Weights of a small transformer language model.
Size: width 224, 4 heads of 64.
Each number is 500 + 40 x the weight over its row's rms, rounded and kept within 0 to 999. Layers, rows and columns count from 0. Numbers have three digits each. The size before them is the row's rms in percent of the matrix's.

# layer 8 MLP down (transposed), 576x224, rms 0.0424, rows 332-413, columns 112-167
097:442503469485493448584473480485454535520500449561477539476531514434477474542512474483503508491447525510485547440511474510560511474483483523412507497480505602493520508454
096:511496550526534505526439535413501558550525477530530484458483419475469515462453538499520553484443503531487520483576481408426495495473473444438462465540496524521562512506
097:544555478473572507497496561560465465506550452533466541556425512475498498466499514491484482452453429510522451498467501581466524567520545476454407564516494447466491441465
099:468540452430453501501467484510525521483483568568422488478500551475540455438509505535508490513519531479526533538437499553472498486551480467578541493545516477473485552381
100:512520521493467495433511578524556495459453461478507453524510511477504514532498491451491522475559522433538436482453447471517549541539472478529499551526401470527473517500
099:457441446530466465499498541517423514527514423515470583490530516461519522436500491442539507496453581558479519438473451385519505480487520443405439527506505535577541455536
103:485498482501546514423490509530513457563499509506534487520570451491510528496550586496488531524545507455567526501457431470474539435421498523427523503545481514449508546511
095:463484515414560567543500447478416492502483495521452430483452581507459508476450456599450450460435481498454478494519550559527512473496528474393504503485520513472472560502
103:452536531540524516458455539524439500446476450462536483519563473537459503553535547465470448509502516580531539517517527488546517507513496512423472449559556569517528447422
097:490461513507540523478567480496532432439456560454470485531519507515482514556456442479449498574487430467484565471437482467592567548527516456513484439435480558486551498503
099:457534498480522442486545511487534517510463469494476475473544471525503459525601530501552488546549535448437471511499558495517500524526528483515496422487496463471460485486
096:438431479425447455503500450447474540528483545440443507506501491458506533481436515516479525516459562484535546459470497470523505485532568499552501543546479499582461596448
102:502588523534511379534498438460447520492476537419489529489482437495446567504475463504509481432491455480460507465543467535534549467464424505475498483477518569473552486463
097:528492427466509475550488489525507458424505496444459452511437493516534539485539505534482526453538514457563491574463491611593584485511487543499507523492550511547491508525
094:491442504550480505519533493488529544556481395486599457544496518509484517518462565543508498557507550529555532519507563469520504515546498528471436504540562491509529444523
102:388520507519498484402492517447552495497451513529481443536471472528553592460439489439433542527479514495530571506472507552475507512460493528527486485501537440475442454475
095:551457484502505534532461556590476480512507529460476490474517485498487544429470484482519533459480464487460549487444539525547481501538464482478504428525513538449506513529
103:488480444516485548474477500555512517478507550514574540518543509510486570496554584474454552470480498516508525507546450451417541492522533492504487516537526428554498478475
101:508527510440454399540616573558482513519548507475498515548446456476423561556473523433500502452526471492535475525519470519562535509513534574510466509481522474508466497577
095:520539494552433563428502526517516476538587477421563456478465496524537378559499509518497509474511503573482523535479527533511538555511469533561467500492518472538513543501
103:489479493555565622472520495452531444538513446546512491550507444496553536457482493464458539559499469530555583484507540558549457477574432503512534478500568476539434518614
099:522546564487519469495487530501435463514504441483431589556583437529444569442447468522497479478527518534478489528521447515497452419521578579454513541434474501489487464448
091:497426552498519460515517577524505544485524446515501522458533496480434432534484541429471521418525461532507551466522494418561562475530528584574503544485507493481522437571
093:475523412545531469498445473555535496508569517505532465466525514505498494541545583478465453442497489528492464459447461490537488569532556527439500477405499537560492510463
101:527497437514397544487443442525527439516492504489502509518482537527447509544537424446569488552441526496549527518460463454522561593514525544493462564509483516553535468469
093:463454542514430480452536537528495467443518470549495537404517462528553486491476481539575481489483477451529447468422499511475534526479500538509410540508458497511491500491
100:528489455392517416522523487504428471476613503519554496553445482565455590486517407451484497479529479515510465459514514505464532468452562495499452486493510551490493486537
106:469524445544461429492548546503484465584424480545524590472466492527496490576435460546486454532495451456469529521476456493488534530498475471500473526492500527485445489498
111:467459433508444518519512507451506506417497541492506446477519574498514481616594521461490480454463415486602567498573521439563516468514543521465523584468484523484525499480
103:555530457510433401512508529479494565469536390542480505502433460470487481446495426509496421526511511460523507456480480530480471459572511518455595452454498466518524546531
095:509523458407572476478518491508491526457432508502529469440490530513478469517511547507535593527476512466537527483496479506448474540511464534431479459578459519483520464551
097:487532507475441531472507552531532468538491443468508505494486552480544387502432498431480469449438502524515494477438517480529561461459510473526495450457562470516559540519
106:459483454454584449500452458579552476524491493522461494524524547499512534511474524626473527502616485528503500602434508492509508484579538456504476491580553532506467507442
099:511482482498526550518514471477497538502456541566526476507505535480514503432520507483576483469490503589514562529570465513510551496512505419439509519459492472518538483539
100:512493433455458418468481518544534524411484451500499473487516515547490519541446485503474464450499459497424472465535474530474482489520505464503486529441566523441475472517
100:488470514504493536419513547555481437466490426492486509510472539526387503537490480475527460570528476502447515499536496531514476476532519505479470487490523493497396455469
103:469510633539552505476535525489523476482471527472507477486550520494509542453498582425545509462558509533441534564506471511503530547521645484509466584512532562491519459470
111:512482587489493518483462543486555555417535556499491499457569567576476527509528487456500457424495524475548484502516486517539493507636422466580501488492448575542477447518
101:531543465471470496519554492541581494482554509515504524500549463477459480494509459528469453510494522518476470453533443515472468496496540561489500432532475524526512484473
106:492529504490514482456498502579536494545502546441514493465530597507432518559481478549558525585522554455551446499524501529575513468463494465550545510472481540508467503481
104:506499458499465456532428572448524516550524543560504548496462525483466472521402500506513462527484467452493480451558469459547492516505569450528483403508459587544511474527
096:480548453457455447563615520455410486520481474537508451453469460507424479466413417470499541476465550508561545554504509541585563493503561544499444462533495439504471546562
093:517458541491505456500508507483435504530514526509454468541495457501519530483601444547521504506492477526535537479465534513522518488449501496510514483427541542411475522596
094:514493468453538505506482485490546550547432603480540543472532587533498503500479447527502492423545493510520495502422513521542529421469494472549543503551458535517462573500
099:563506528476547463537463467536452442511475402487533555499495479500528483517518404584501477453509442522523481474490479527558531480533522501495489567506474491455583464503
100:455430500551460476498514451519517584540473458481512521488513464468530506454530478503465560509434487546512570486499446530535516516521520445544511484513502473503475525536
105:480544475503498496487486512493505507521518504476522508466510505487413550568505561489556516563515472552510573571584477509526467535469505562486468458460506503525482550559
106:469428522533451453516565424475409458558470523483509501516418484495530514536482479475444504532416476497443503459508472526470520559531461558539451528552544482535483481548
097:463535457485545471509457506569462484551497505463491504510567551450552551533500595464438452542466505442485501404515501545517498486511522506559539487520534560555456504479
102:481422537461513489448472551497479604435558416420504455496471556574510500503549533478481498572546483550460554488461519546494542461512488604494526541408496531428494523567
104:459586533548521476470499524481529542476446500465502475429427442504452529546458470453509552550510476497555577503482475456524538475537425490484547486418536479490505541456
108:484503481476543480463536526447482574494524476485536434477488499425447556487488467416510481465445498463518545495514469499475563502489477495437397511492492522503416502427
106:513588460490470574530453508499415506445529556542464466485506549447478565537489483551523499504432496532493485437493440486488504445477511465463505424493441460562557488512
104:518456496551478568490463419498480492547495495509595493548531509517515485556535520503482552516459605484491456528487527469515445432505513541462514506461477507486460517554
112:487533513455534467408544565475460540523491587495480523509522553440515417468505606454494434466511575438554498559529439468529540465444527528458473553413450481527434484531
099:515483567385458426475507511525470514525513601470544548542529532506510574527455460537468484490539500460486587463527458542418557485516474541500460470484608566489429488507
103:473542527453492509436470539456504464503519498520453438472453469427427466475526510553569451416477548539502504548507511470543438522513484506498534476541561516434444516605
095:482578519547508513573492535461522449497446457465492523440507468515491486510531455517456432456508574532493557463513401511503420533542481485508506522567496516462468496439
103:446497490515539475493518460436475526497432477537491472542488505487490514489466490472501491499496499543540451511500409451506560527475485530632439511546474496507437504521
107:450603553524454610428501526505527500573522539538451517554440538519524522524552567402537497481544561513488536519469457408503467416488519521553409556443536533510423577454
098:498517469464503449476492468469457482472541493532464408523500489527495426482457436591543427559442461466529439495464541523440449479476410473434457451543479437489498463507
101:555453522442525484456543422544469539499495459507551558507491596515474519513551482429465540519503508495469437549516546495530504479574427502426449523489510467509439599515
101:498462506421549542547614454477488463426488541471585566485529519511512469497530547508544506493609511525484527479525467551496539404472531520509425515550506514443615511560
097:522490472574630506418519516471477560533540446506495519491466573450519506471489494504498434452511437490464476567504537472504498479486496456561480495501485546622557512491
096:504509517512509523523458518503511504474461489464499515515473516540476554528492527589485491511488534486479504505541576495462523480529538510478497567506467550551519539543
092:495449495480434435548506464495520556440474562483493424481479496566448454477577495530508491483488532525525509470427491535557546498613616513524478496505499438546512521457
096:453527493564500509439471533437523573452483492510440452403538527508448521464456498507458502477493518524472527495523527516461559443479422524501509444427525515434500464541
093:488454506546465434485482528467495475522482496472528461491504513475499459485481488469488507488454553486419439492461540559492525463492426519470514503530459459495451540549
106:492532481482520581535516488472498529546532478508564519531525470530544462499529525480520479537457593500520488554490511461576465450496410497532518488483527495507476452527
105:482542448460429484551517573485515495507543431499496452466556470425489443506512569578543443498508442504559409541475497521478548472505558483450457509554525500553492506448
111:517527491513476506577488514528477488421502467497466545528477534523513492551502500605479523520533539508464613508512434546431556472499453460511564546506436514499531487501
109:489535581525556525532513507525482505548511471516458472475516506523539498568471444535509524530465498543474415572501576513489458499487557472504494443539500466509457427471
099:464464493452470539486552475496464588561523495524489479495509579612534545447493472488476493472458450485452436524469495575528551540432572483557518471510515482496467476468
104:412550478454457560531611510479437466469515500535522541466442481507514535488566470506592543528465478455473529482529481534472488470581462443514475522530534441491522492552
099:506439534427520486528539460532502605488478525420455489531510468491579545521588582501494566484530514504542509508483465515533478506511437540493457460500561478559509459497
097:459513510535532477516456525464462530439516494520509437515485513513560548474458514489519526449449494499569514514463424522518437458512417454489471486563566494438448480498
107:552463430535509517442545507498414482452466496498478499523474570429520547505454544482525472510543432464465548507533474520519554488536542552474519552416539501487506495435
108:509528518504527503459499523536458484563518528555492467532549454491487496425475497495453490438535551550537476415571523492545597473465483571496559513510534440511492519544
102:434524439527518429564499501436513528537536554507525587536504423497462552520479499506506540523497499421542571466448527502503513445500463482472513486458531499448488479497
104:474505474551511492520497544488458496542540559453485533503507542526399497572489509467409585529466427476512492482457548488544480514471503528535567510409467583452416492428
106:432439469536487482479541491539494454419445524563508537507464530450607520510458528463582553530554499529455449492461530509544495478421452476452515567514438500540461515435
098:473473510402422539551468451470450600499437473544469460451510483492473482538491457473500482502405537457464507520497453531459457513439501518482513518531529458525555458549
# layer 8 MLP gate, 576x224, rms 0.0712, rows 333-413, columns 112-167
095:508511510517570522586559401443461515530515510511451499449459519593497492520555515484541511454499463521531505482553562437458499507501483480553507510503524540507610542565
101:494529503381474498458460474451532504552511547519476550506447458487563465493519537467484527594434458491552535478477401472446493540546517455514420528527511397562481481508
102:393471451506488487443497482526608508446507531500442493455483466495462487419427529471526395458550500505510544520406475493467556439508507492562523456536426477479510558439
098:424494478566530496410553476583521535499562459512583405543529448488402498461530543481599546492495457434521509495522463494471507491463573434465496535618424541513489481481
099:515558453444504401552593466457515510515472468512454494503609458497443484525509504500484510480470466484544460491465462485500456559529523469445474411458458487568499530510
104:467531490501536481406501470483461554519487498534540550511518534490458468476519589478479534457542471585518520491467489436512567551491500539492473523452535467497512472526
092:456473510527441587423479505562628529509518510523574454500545468490472470492523461553481504483496508515549517435524481547421496465542514502523521540444539506442488511470
105:523456492518489484592500463489478485478545483455490427559462462527499469422482527582528498496505477455455552555404450508480464532572533407531456471441489513451517512507
096:571483486525529548560477497522482476512551458567516534544457516470496467478486432528508496535436525498562445537449478552502538503472504495510484424571510499461512501484
097:581507480517526484519481535539473481512557510457537547512456538517446575388461512559450535458517443545618524470536515460463507469409486505542406488480469529506471474507
101:511529541547512546514439569486439530564450503502476521401521515489475520581526495508453451463500476410494521552537504522490425491514504437514406478525525618440506491481
098:381450520475506500491473497517524482520528517508581585523494440547483502461510527409482491523453474539548488575445536537530505411459587537499484442502508478510469429560
105:506575439490541462518513498453497501510533445575466534530493499477521461540602521503510552500458464490499460507496483488476445534464526483492540421453520527423572567451
107:509456526551462470509507539517520548491484492572546495475545556498466558512449457505498559448516498481485450433480506523575531497554497526504488482474517450474455573520
097:483475428441572542531534450554518444525459543529553462514531496569508525526522493456479513451493501441532567462534499545479528536537496457611489460529465508482530482563
094:523587562490507525484484524419528503468529506475497441529520388423498529504462454565494516537538472535556485534507552457509488535506534534501470425533509501608448443533
102:542482422562571429420539491444534433483434452438498475510542516491471506471548493485481463536482562508548530487464504467528556530487498508476529468491562540551478500536
100:447427555486537483508490587475489509507530474426457531488471524535514438543486504479518507525536535440519496477489471558455500454433496535471470499537525485486479586487
097:565569601568550486524480541576517522529468437539563513503447463492571487479545485536492506495490555506538472513471463471468493433506494528517481522510513525470478536506
099:567497518477516525481522540439468533526478470488482497511483538493488590553517485472530501476479527502474455519494477510462510447461513492506441525450503466514472566456
098:495554490448530481505462524542524587571475456461491448497523576586528532534475481483463529465547422516451403382541534542504573550549493429480467485516479558483524531507
097:521597497585496493534484448478525520503508504489526471540465524513513581514469471575498531500517518491521498481379551454520480538512482419471436453483505532521513569457
100:521531485505554498530443475368530514482496464527493550479530496495472503521508530513533484517481449413461527524460523413544488481535521489470492475472471502537502515496
102:445516564576453497512542444539502445471531443430556477662489465563469518504517455438573582465499562415498582542501493515505479447486547514450496545539471448598451484463
090:555514476506551542491464451388556500482500501485445515518522495414519482555537592490517519510472477523497514462519506501510529537500426565485524470484520496483590530520
097:475518505415574452473475460488539528520527540535513492559467508528475516544517480465537510485517457552495493516456537533496525561493565542476567449474426510569530449499
099:500540533535482512524476481502515444455570504519518540471564502549493538494499484507475524521472528513522573460539435552504615500435527451523527455515508587596485468463
102:564516538507512432509490473498514507509512426518445474435470512497478565461480525471505517523452546487460452515462520468477422513507416473491446538545469446469503495475
104:471558510471430487491476558573476495509513481583536497544452520495516484463515414533528408563489497505554486489515504517512496425551447511417531484568414512491551591568
101:449468487548487525515494537474537538564611451527458512576393438439484448475506501503423490489564548520508428438551525459539501539534552405514498413481510496496488552444
094:516486490510530501564499466427525555459515517531475479506502431569452550447525540548534479513557468473526528509478518504546522514538445482472546538550460484443475505494
101:513441451487490586496459525510606480519522517499459468529569448567512542555469566505549438523506523500642415476530452530508502529461515549501542523499509543527514475526
107:494462489494488613519541419579507488479405531523518513520481525473512508503528508519527498452454430532441583515481480471470501492464470518520519444449488511538487493444
105:507477497505498531531423426424521506508519496492565496507482506480517539436537512411527455552506594524559507481457498448484477515519559514457488477456484491553569485526
100:510467553500501499473511555526443513444464464470575508499464508460524483432454503470453483555498525511538601511516487454526506476559531525514506471488538484525408485535
098:493432522462562538488514445497480457498541507457545527493469514487573468512445509432567507531463564523434462502492539517529505472430567541533470471494474503467582503489
105:470543564481563516470441585477566474502549470605569474513581517524535518447514462460541517494502488472529473507560548531529497541480438542500563494481516459502434463527
105:499473569486542471460477482460391492553516464465567545557528524479478434490596529519548495504493518454505559582523574531481488548473496482546507479531500409531548480515
104:480530516439395476461573499455538504480509529478489572477522567547487507489447481471573446506509513451554474478535511535481480453425532494444527523489548506516511502502
097:485528507523408460502388571447566476521486539524490552462468533540460470518422497510434439524492486464502509395531439429503503501477552530533491426484475555534474476545
098:537497467469539477603494472425486491504531483468482474465467506511592445551476478518522474567422557442543513542515563510489555513549462533510520505512503477519502432561
098:488490477488555488478481542513473523460554472449520492582474480456540516473482499492521559483487492599549476496442517473554496492533478509496463460480446492495480474543
097:514513484565500545542532463468517506472477474451441503592516479451628536502488544463523467505489499473503579504465482503432472550540528466481502551478554514547466503543
098:451479485578509575457493525468454453538459523506540491469487524471487483489514545515392496496505573450472444538500464475492485452454505476503460451518536488561474572529
101:495527455474497523505463506492515521460479420524445449561511455552540480525511443547524505538478465493493493545520583450482543463480417537447529496548561499403517531551
098:495547488460461511434486481493532514509531533533485495514482435473539503472478470590513448477473542566492485474471558444486470471458370536538545530453407553492475486436
099:481433482516529578494536397474522515513487544461443496465540479493475494466448439526494513518448534474507481542467473453414468534566369538571448483485477506583428493552
098:478495444458530535545528502514571460563481534475424508536481497524466524526469515551534502479452541459472520474498544516494524564530538497548520493527461496525408450546
100:508483498485547485497479481494527487531472505565515515454504488499551468462507475569538505484519471519559491414484545499507511532529488503507474479527478491493456493554
095:548489482544555407551532545499441490521483467514566538555529555538447493471536532509519450442528517507545498493517516495596528502553622537510475513550391479564488505541
103:507487422489524515534564505510456509427421490554526533432534561502472415553505514522448464442506497504490551461471402525468530478555505524534485471593522541455457519581
100:450450480490564486533470541423524509446480507499499506429586409477459493517528505493527548570500534470568437544586462484459501510474514466511534472510523445642495502490
093:524556437499517506558499495480524507489498559501529544464575504465479520511497469478486549479456452476508571473501509468513578523490537477567480575520435496478486487444
103:456493468549443474489510525493507451481536522529436488535516447497471460522491455493526507479494476494469457480552448486490575554512466481537478531426415423549475508510
101:450511493616436501485452513512438444555459526517468499463476456522436480472533578409500479516524516496498545557540535425577509498463434554546462515593494566605493507508
091:526587577505473463544417484473428455515453431473498461495493474476482493428490510511472489539452477447514516568493581540523458514472476546422473540492470506498514537604
096:487505494508552506474444543505545526484510386460480465469480424452557480551537472517480451525441493506474486475482458526538548489499520441512493509512528532428464513477
106:514504526511528584501562533561453501444481558551567583445524494497461482517480552545459448576474534429435485583443466442537571511476519492536523455502420548449540483489
106:478507440467513495485518434518489497583527534463491506578476540557496513524521570469516476444557555513469523478446486523462504469443513478463460527510484517465395513510
099:537470438463505506483459499422470532444518487464429428431528517442512449474479454579466478480455517488532496426470530516475478466466532389472499447595507454461531434574
102:459555562505472475500586583440571559541456499485461489517511470469457507479477482546504464418494473455581508534523509474507524494531503498493440507467500572475455436501
094:461498532452539527494529508499471502519508418486534537541505551595450504443518492463520572409561507521551506480417528563568459478500580519570484549520527529434565575547
100:505508488439577534527463524545512512559503466505507460465463482554523461526441541542530517520546493452518501483508484482528493510498451531490466462553455558494555508496
097:427482477465465539539469518503521516493482494432428594594414513511408550549437488490507481520416533504558490547515514530495554434510535476540484544515510478428525531603
097:479477484524516529518481588497590477504509475487576436499511543439546512489387528476499562454488534454560516522412502523541567479535536477511502521452414496512457529488
095:525490468485477539613470495522504467405566576462533545525561478489431447494539461494529475467507458526548511535467478465525563530528577394522549544435462457499511543449
096:434463488477506503494464477480456453544481524531436493559490466544510522436451527446467477527471441613467514533417509465476539515515512527484497446519576480545500527523
105:493442546447537483486447487506526447449469525490479503414481544539521523456572536525567559445495460499481456469455480489531561543527591509490488548474569448573518520442
101:565416499460565535501488480507504510480465433463594514509473479493490503491506475510503521524490509508480467529439532536435462544543528487422555555479509510444495548517
106:469490490475510463509570458513506508559438486502518456408563513458448511494486524407535489503496506499466486479443488472522458520497527521487529505483471502455511526525
105:501582489489440482551497407439599482446553574491491476508595476414502424470504461474532479540527442524500562454551475453501571493534520459428515528473530492457478528412
097:471485546471529502439475460439507450532527484460518461568418460492448569463565555480537506533549555522462549592473394473559451500562461420454511498533516561531498506522
105:505564560486463539546509540437489479492471531534517475555460548612483475488525489482513510487556459459509441469486513448561530483555453472511492421511481417483406461522
097:526543524582418528498449525545475446491515526540465494472507536510434494413464436547464410470458482522500514515457524551422476480457485504506520517585518478499489473562
101:520494518476527550492509527486467489509490505472583548545531479521495484497524542483456479590521527480499569481485494489576541495451521520484467527514516447533435436455
100:530515480474483490468555432492525490551532491487461454488551488439459484425470606583524509499520496448475511488562428533495487565458476530569487539445501538435571452455
103:451526498472493538547476463491502485513537456525584524478469505505474525543468447519411477484489557493526500430556503465524532558456489484466534549483523474472511541518
100:538491459456476455476527472484506496538495527464518506478521509486476358539537515452488513446440465534431462465493507513455464497470464465529475542488461476487514531516
097:440516526424439543520544480477563553488422476456511482491499500496503483524496510444456451500485484494488516454463515508446477538505528486493581466468443512458534479558
108:464484527572492536507498511505414496453606546511540495461503502591493556485385483518445500530518484499559528469548518576539520452529490454512516512497456517548470488582
102:461499450515522503542564450443523510489497466485517488566490463457516561466517503575502606525554400515560522473511450480522449500531526451543491480484437587525470513469
# layer 8 MLP up, 576x224, rms 0.0753, rows 333-413, columns 112-167
086:525488470451484479457536515539417468546483472498593558518490505443568499473447521566530457432517425494527507428524570480514617468500528467467531485497493499512547502517
097:521530543485513525536526549493408476580429499473511431468503493557511537497493525438545546475476516510570496495512463540491484485540571475520567440494508599534534528545
105:460542455493542531456532511496505418458535466440469500508467502519550594473444498456525479515527514537519525467553440500503463505428466507445469512410493431455497441546
100:458538491519437532573616521513505494542483516484508478448387460509509491455471504536539453523475503489474524497606616515443526505490489496486546482512472464505523534552
096:525465522512511446454474443469497500505556468501508450467472463524526526420585549530536530454485523457537494578513545483499504466494541439460474541490508505477602511509
109:576479453450522558507445520521495490495497470542546531543482532485484476530470449520476559517494411520432547482499478522526476553494470543490538544408487498525502526492
102:431492531580520473523525492449540492470539431499450513508491427558472505491535520488538543481490460446518533518473501402463481468455518496536528434498489559451552478480
099:492543520486515454534453479505482488526498499473446411525514500487524482493440480592532512432509491440449516516515392562519516516467408443515532553427477508475488443566
096:500515525538517469459519542458502502489540491551527494470571506519522478415499495505524453583592475521518461552545548489480479484462485483518555514533524405508479542577
096:528470459485524555512509528493486476595493517476523534448477492547538540479554488411440481490457468537489512558512501434515530445493524506505479524495524461518505506504
094:562461496556531555526496522559486474502435452514564500463474502458522476520520512505484465476482402489443563597539459505513511481538430551483534473535567497462526547548
102:544485449443501497517457497503511474522522430556507514518475473514517526480597485547493547513390488494543503544595557506482518469480424488489492483529510517555483484533
101:462536423540527559470463506521403529507476442568478502488449583495498480535445478540554585531417535471492493448452537407475426486493482503603486503460490512559559523506
097:477576457478515458417525430516473435455528486471521475491560479465462483459535554424438482446485509568512382440527512517531559477469502522507506516506534447572515589478
108:508538431480552530494482461494541475549515450481469487441541477502482542464548522550499485465429507431509527531516509485486531521458425540482488545503506469501609498477
091:445507468463563505499540489416502534485522489581443493513441500505508425468538504479439487524588477544563491472530490520536528499474495485506570553536443504552503503499
107:550512523458510495540439509501550469472509458523486438505489538482514452512500366509450501533510452458535558524504484549557543544434454510452575442511441533473492538498
100:560520464513483499565521502478577486469514511564469525509529505474487495596497451479455555520468500610497477481523478558450528470489468450435522443470456587556521505494
094:455470564466550388566514523519443494563492499476516532528581573496497554436450486512494486473481481452473569491494500481519470513474528428515472507513486571496511464511
097:446477476510462477523416534486494470553441488559441571455438471574547502520486495511532499461442529507492563507486563508468515496488489520501437503592457512480421487545
095:537512513553535463508529471506504508542588573492509491510527462556429453498400511458478470521459481548609493519510501389548603531499421464576475475519489519545480517522
091:480547508518485512436484449489468504475432471533538434549577514567480535522562480510482515519505458451585452515402556519526548537447496504459440480517498493511478476478
100:406496512496536483507442532476529469439520473479423534495485533529541534438437485499467540561426451399441485491558534561419496490476519473513570534486503480437468495488
096:496510493456476473553459530541504551542569473455521487469478512426568504539566484536509494553484545543521477475507504506474488443515544494498549553520544562445417551468
093:550486450501498461528439479511511551515590500456472420561498563520406552483485485484454478520479523500454469499516510461511417444524497424515534471424539465441464535422
095:456495522578553491503548467488470478506544490523510527454488495485493416455477522511552482489541523500474571510485524451502502524611440507497569432562456513504472431535
109:548454511510492498506474526599389474478489545522498520454489501505568519482464454497503431448471460505496442505492484507454445465478621475456540493600499550486482488581
104:465554476580500493455490539547484593530482545545429405482510453527496476519549539369487441489520461494481511473545462517538564514496537467482500513530489501551485513450
105:501504432453520536450505476545495484501537582414482487543501465503466499498574503487520538412535567539412530483508491481481494466492490517473466515507534522541486528511
104:497507493509465452514494526491465450473506512544481482531495520493510546521461508515477477498516526378502529419507488535572484470498470478491575476445462449541541482452
083:461513565520506509511535431455505450436499472464520451493461512544494518531529465532537512531478436460509453579438550459481502533492481523464488522564487508449483511545
106:571445423475414497525495462451565517526520573538499512463541488498546523504462573536507534395526519470454473455475502483497561413480517473520513541452493473557516500525
097:486488448532542524434520520540511495552497430432518465530554465477464520552465469476466467509410517461476473435524491517423516509408537526542512468481529542499482556465
100:524503479508463516482447517534463546429444548503457433480475456563493483496499521528565558467518450429590446441497474518566537545465452405502554475516559456530488519562
100:549487430428533480498462423530454499564481462510541466491525512550545471547494543461478407517581472466537423511539495422519519440519475455525533521467432452461582512496
101:420525528539539512528480465540578491499514523476563474535508494483516441528466561415587518446419436497505482471401531477530470577506482474511469543433521432436518546506
110:543545588477482533485491508442549500515468544452452466558559514473475495522541496520543484479457574462527482510477474503485508488558516491554522500451527510594405439506
104:476549564454504510495500502500463553506448502586510409522473503478523536495503486445496538496554458477457555500549480487480529507483468505517523475449383465466524409474
104:507507466482440507480517498519509432509517541449507474407520482505476545505566482516452536510425517555486448438499607471475498512496483424440481459498429536568493431509
104:439479501490471518563531495545452483561496491418567423524510550456509504511473572451547600455457570525487494575477500513474583421488513520522545548498464496508532561443
098:477549515567544538539475532510470479554506497551478477537469493490526477520524488498531499515503512469544440475482477490472539536456476473490482507494485585449508494487
096:521450478538522521492446484503512492397555477519516565473504547566530585546507491472453485528474492443477516497496480438546439528527490478489545486524475385444500497457
095:504478481572448547436510480464533490514484415493500497515527458484494547388544502532514481566476531537511471483563449492511505447490544482513469507502514460566513458475
103:519463531483558485500473514481479550485452598446499557494516525488470467483464545486477536496470440451534438474550572442500395502486492473499498522508520488500474517495
097:538570512482429550472510509519469513419471507475484482540516410550502510407459534557461434517536461553448450556540526500502563450513568553550518504496476499528487506439
102:440528550566490462528524460498470413531502487501550472492425532453501446497501472512537571521567514533488432522542486539512542455530485468481490435529514519486477507483
100:489477519492489404417535421443500481506517413481488523578452472589464504489570582508510486539561538476486446482527486513468421507494464522490518493492586490418513429555
102:468431515505504506490565434537525406475479527492467490422477532539503443507538511485523551443497513462482446462527481472474532450560516546468502565456481449557429505571
097:463512482407466500444418565480472425503553495487472486520561549521525511523541425557518514431458499531477537445378475444462622532523498465516574465552518380445470506584
099:516425536524495436460412472433463519592540475451472486541440481480499420512473547484430534504520473553559432532502489524574485519461518469457442517510510420542505548523
107:548452504464500498498494459503509548534454482515451474522453500436473475581504510494435483543487600531508489487535458529514547539471491476568512455510450468534480498432
100:565499535479490529498629499524493499595513503505448469554508481484532505502476454561470420426516558455515592571506524454517509551540478550508529471455446533546470506499
104:550529562465546495529581508534469433413483492503552538429462543477536560465513500535438495535530445476566534494533534502507547591493455497533559444436451536522533543577
117:522418510470557537447434519475459500467450421519491515414460553528540511452511527536459502566572492502513496501495572583483486508520537479528480541539534511459565505499
100:529474542584487468547454460451540510467569423507438444463473549569501569487530458479497521536481557451437517421536523497573506522499492510527489514558447486487483519460
093:531417492523463482526508421457522491485485503496510459454505545441525457607520478486532510493526499520456496438561507503431470461493565551571585425482561435525554522484
093:539589499472496435442488470490572424518538500476535482608481520466538471522501525483561592535542508540514452482470508497584472557499466537515472517422527520485518462510
108:550512502482520522472463541511497536573539501482559476445589451498515485442507483418493454510513469535498495495499513546482432566524491478529496466603504463509547523599
124:485475476470452525489500555516485484546499511412488538540507537518499538534527573426468443502485459493461486491503509437466441474425533436517458484522566504483512529474
096:475510503492533491497512452562502521537497494501485577456475548524530454470502508434448488497397577541523485542430534452525502516519461519482433545502509453522497521543
101:508512488494521556574508470494491508468524443507518429562478534536488505490515419494514518481520546478548548481433484457472510481543558487444432487455511506492479487486
096:501499593483481435501498470530494439503524497492514494456518556554466484496485441526588443418534511465485567426536507562462461472519522457487464483595492512496498517545
094:469495527445483516550490576529513466591470564511554557414484480515491602515517549562471558543486508564487573540498479493516544517525512476450516538460516458422527507445
094:536498500463482522535575562563506474501459505488541568513510464520424480436549509464571456432539462558484550502534473486554504523451506457540453457503419425494487472548
088:465561481485552484467516498462506550497507458510475531512490428564393477542548540546460478524463429515521485524487511448421486549379515570560521503522497552422503426515
095:489518471447500522559464478490530478510470540481501461490412526537457476497522527548579552477470500507448469470491530544528484560591484471512473494532500469528464537476
097:490500530497527516520568446544463511467512545468417509545423521494503489545547530523488535507492486504572581497559424409541531491553545497493513558416528516555534506524
101:467525467480486457521538485577462444520489495452499497484478498509502523569497410479623476433474455508500460486517388567429526507506521408508477553490537473500547437520
105:502509428502499447488580466554459424444524511536513481549506485422494464492506435468529446448532514509542539531534431457502435431451488512490488415511459575484514533445
122:505475500452442523493548517540521471535506506586486505508414512525474437523517478505482517493524535533533537494597390509490499447503483456488520521464551563601449494480
111:458466538460519532513474522530517539555534474477501480424533485532507534509595575509510516473428512479444495444465459494488544533421481488507498446515531519510531537475
098:468513449512572498593494496498495454348470415468541550502490535529518412507486519465510505512513515525501506417566462406527488533467554524570534531491534438469477515429
105:482493575570519525524516508412518469480444482441443519462525442423531503509499517469521465526548484454476595525536443587480512459470495502421493500508572513516547532492
098:498478447553463564436480510527488449554553499524486521480471530497447516503386510542456379543464438470450552514473551463438511456502543538514539541559468556511489521427
097:550375524528456511509537428492560548562475427501508485490490525581501528560438492450482480503502471468494382486488490504514408481482541592466518517512482476524541501458
106:535476516605489485511524482483469515489437535534597469522512560478527531501442466556513521477485482476553457509550556499496481524523523494493486523492448473503531516504
108:511470458513567450462503467520427497531449512550525554565427502440428495514544484446486522529515460565484466499558579497551543546432488471482457469511497430473467417533
101:475502519420509436414494508585533563473486496500455539520505488477499499563474468525504481436505514456464593419514468511564446496480519544539481507522506438547538577426
099:475579512535576533488547509490504501511538472528524553533506517491479481535431457462501397496441532541509507490482466520441529575558547458487498456559558503555408481445
104:515532511560512485489472502519456439523530489522487521495564537516586524486557493554487504481519472562432500567535471496469449537479532473536538478545479523472491443467
096:524518474542520493447398513492449462488469481500524506512454549512537441572514489459498507510604537488457479448458543478529578454462528532472528512524510483466482533462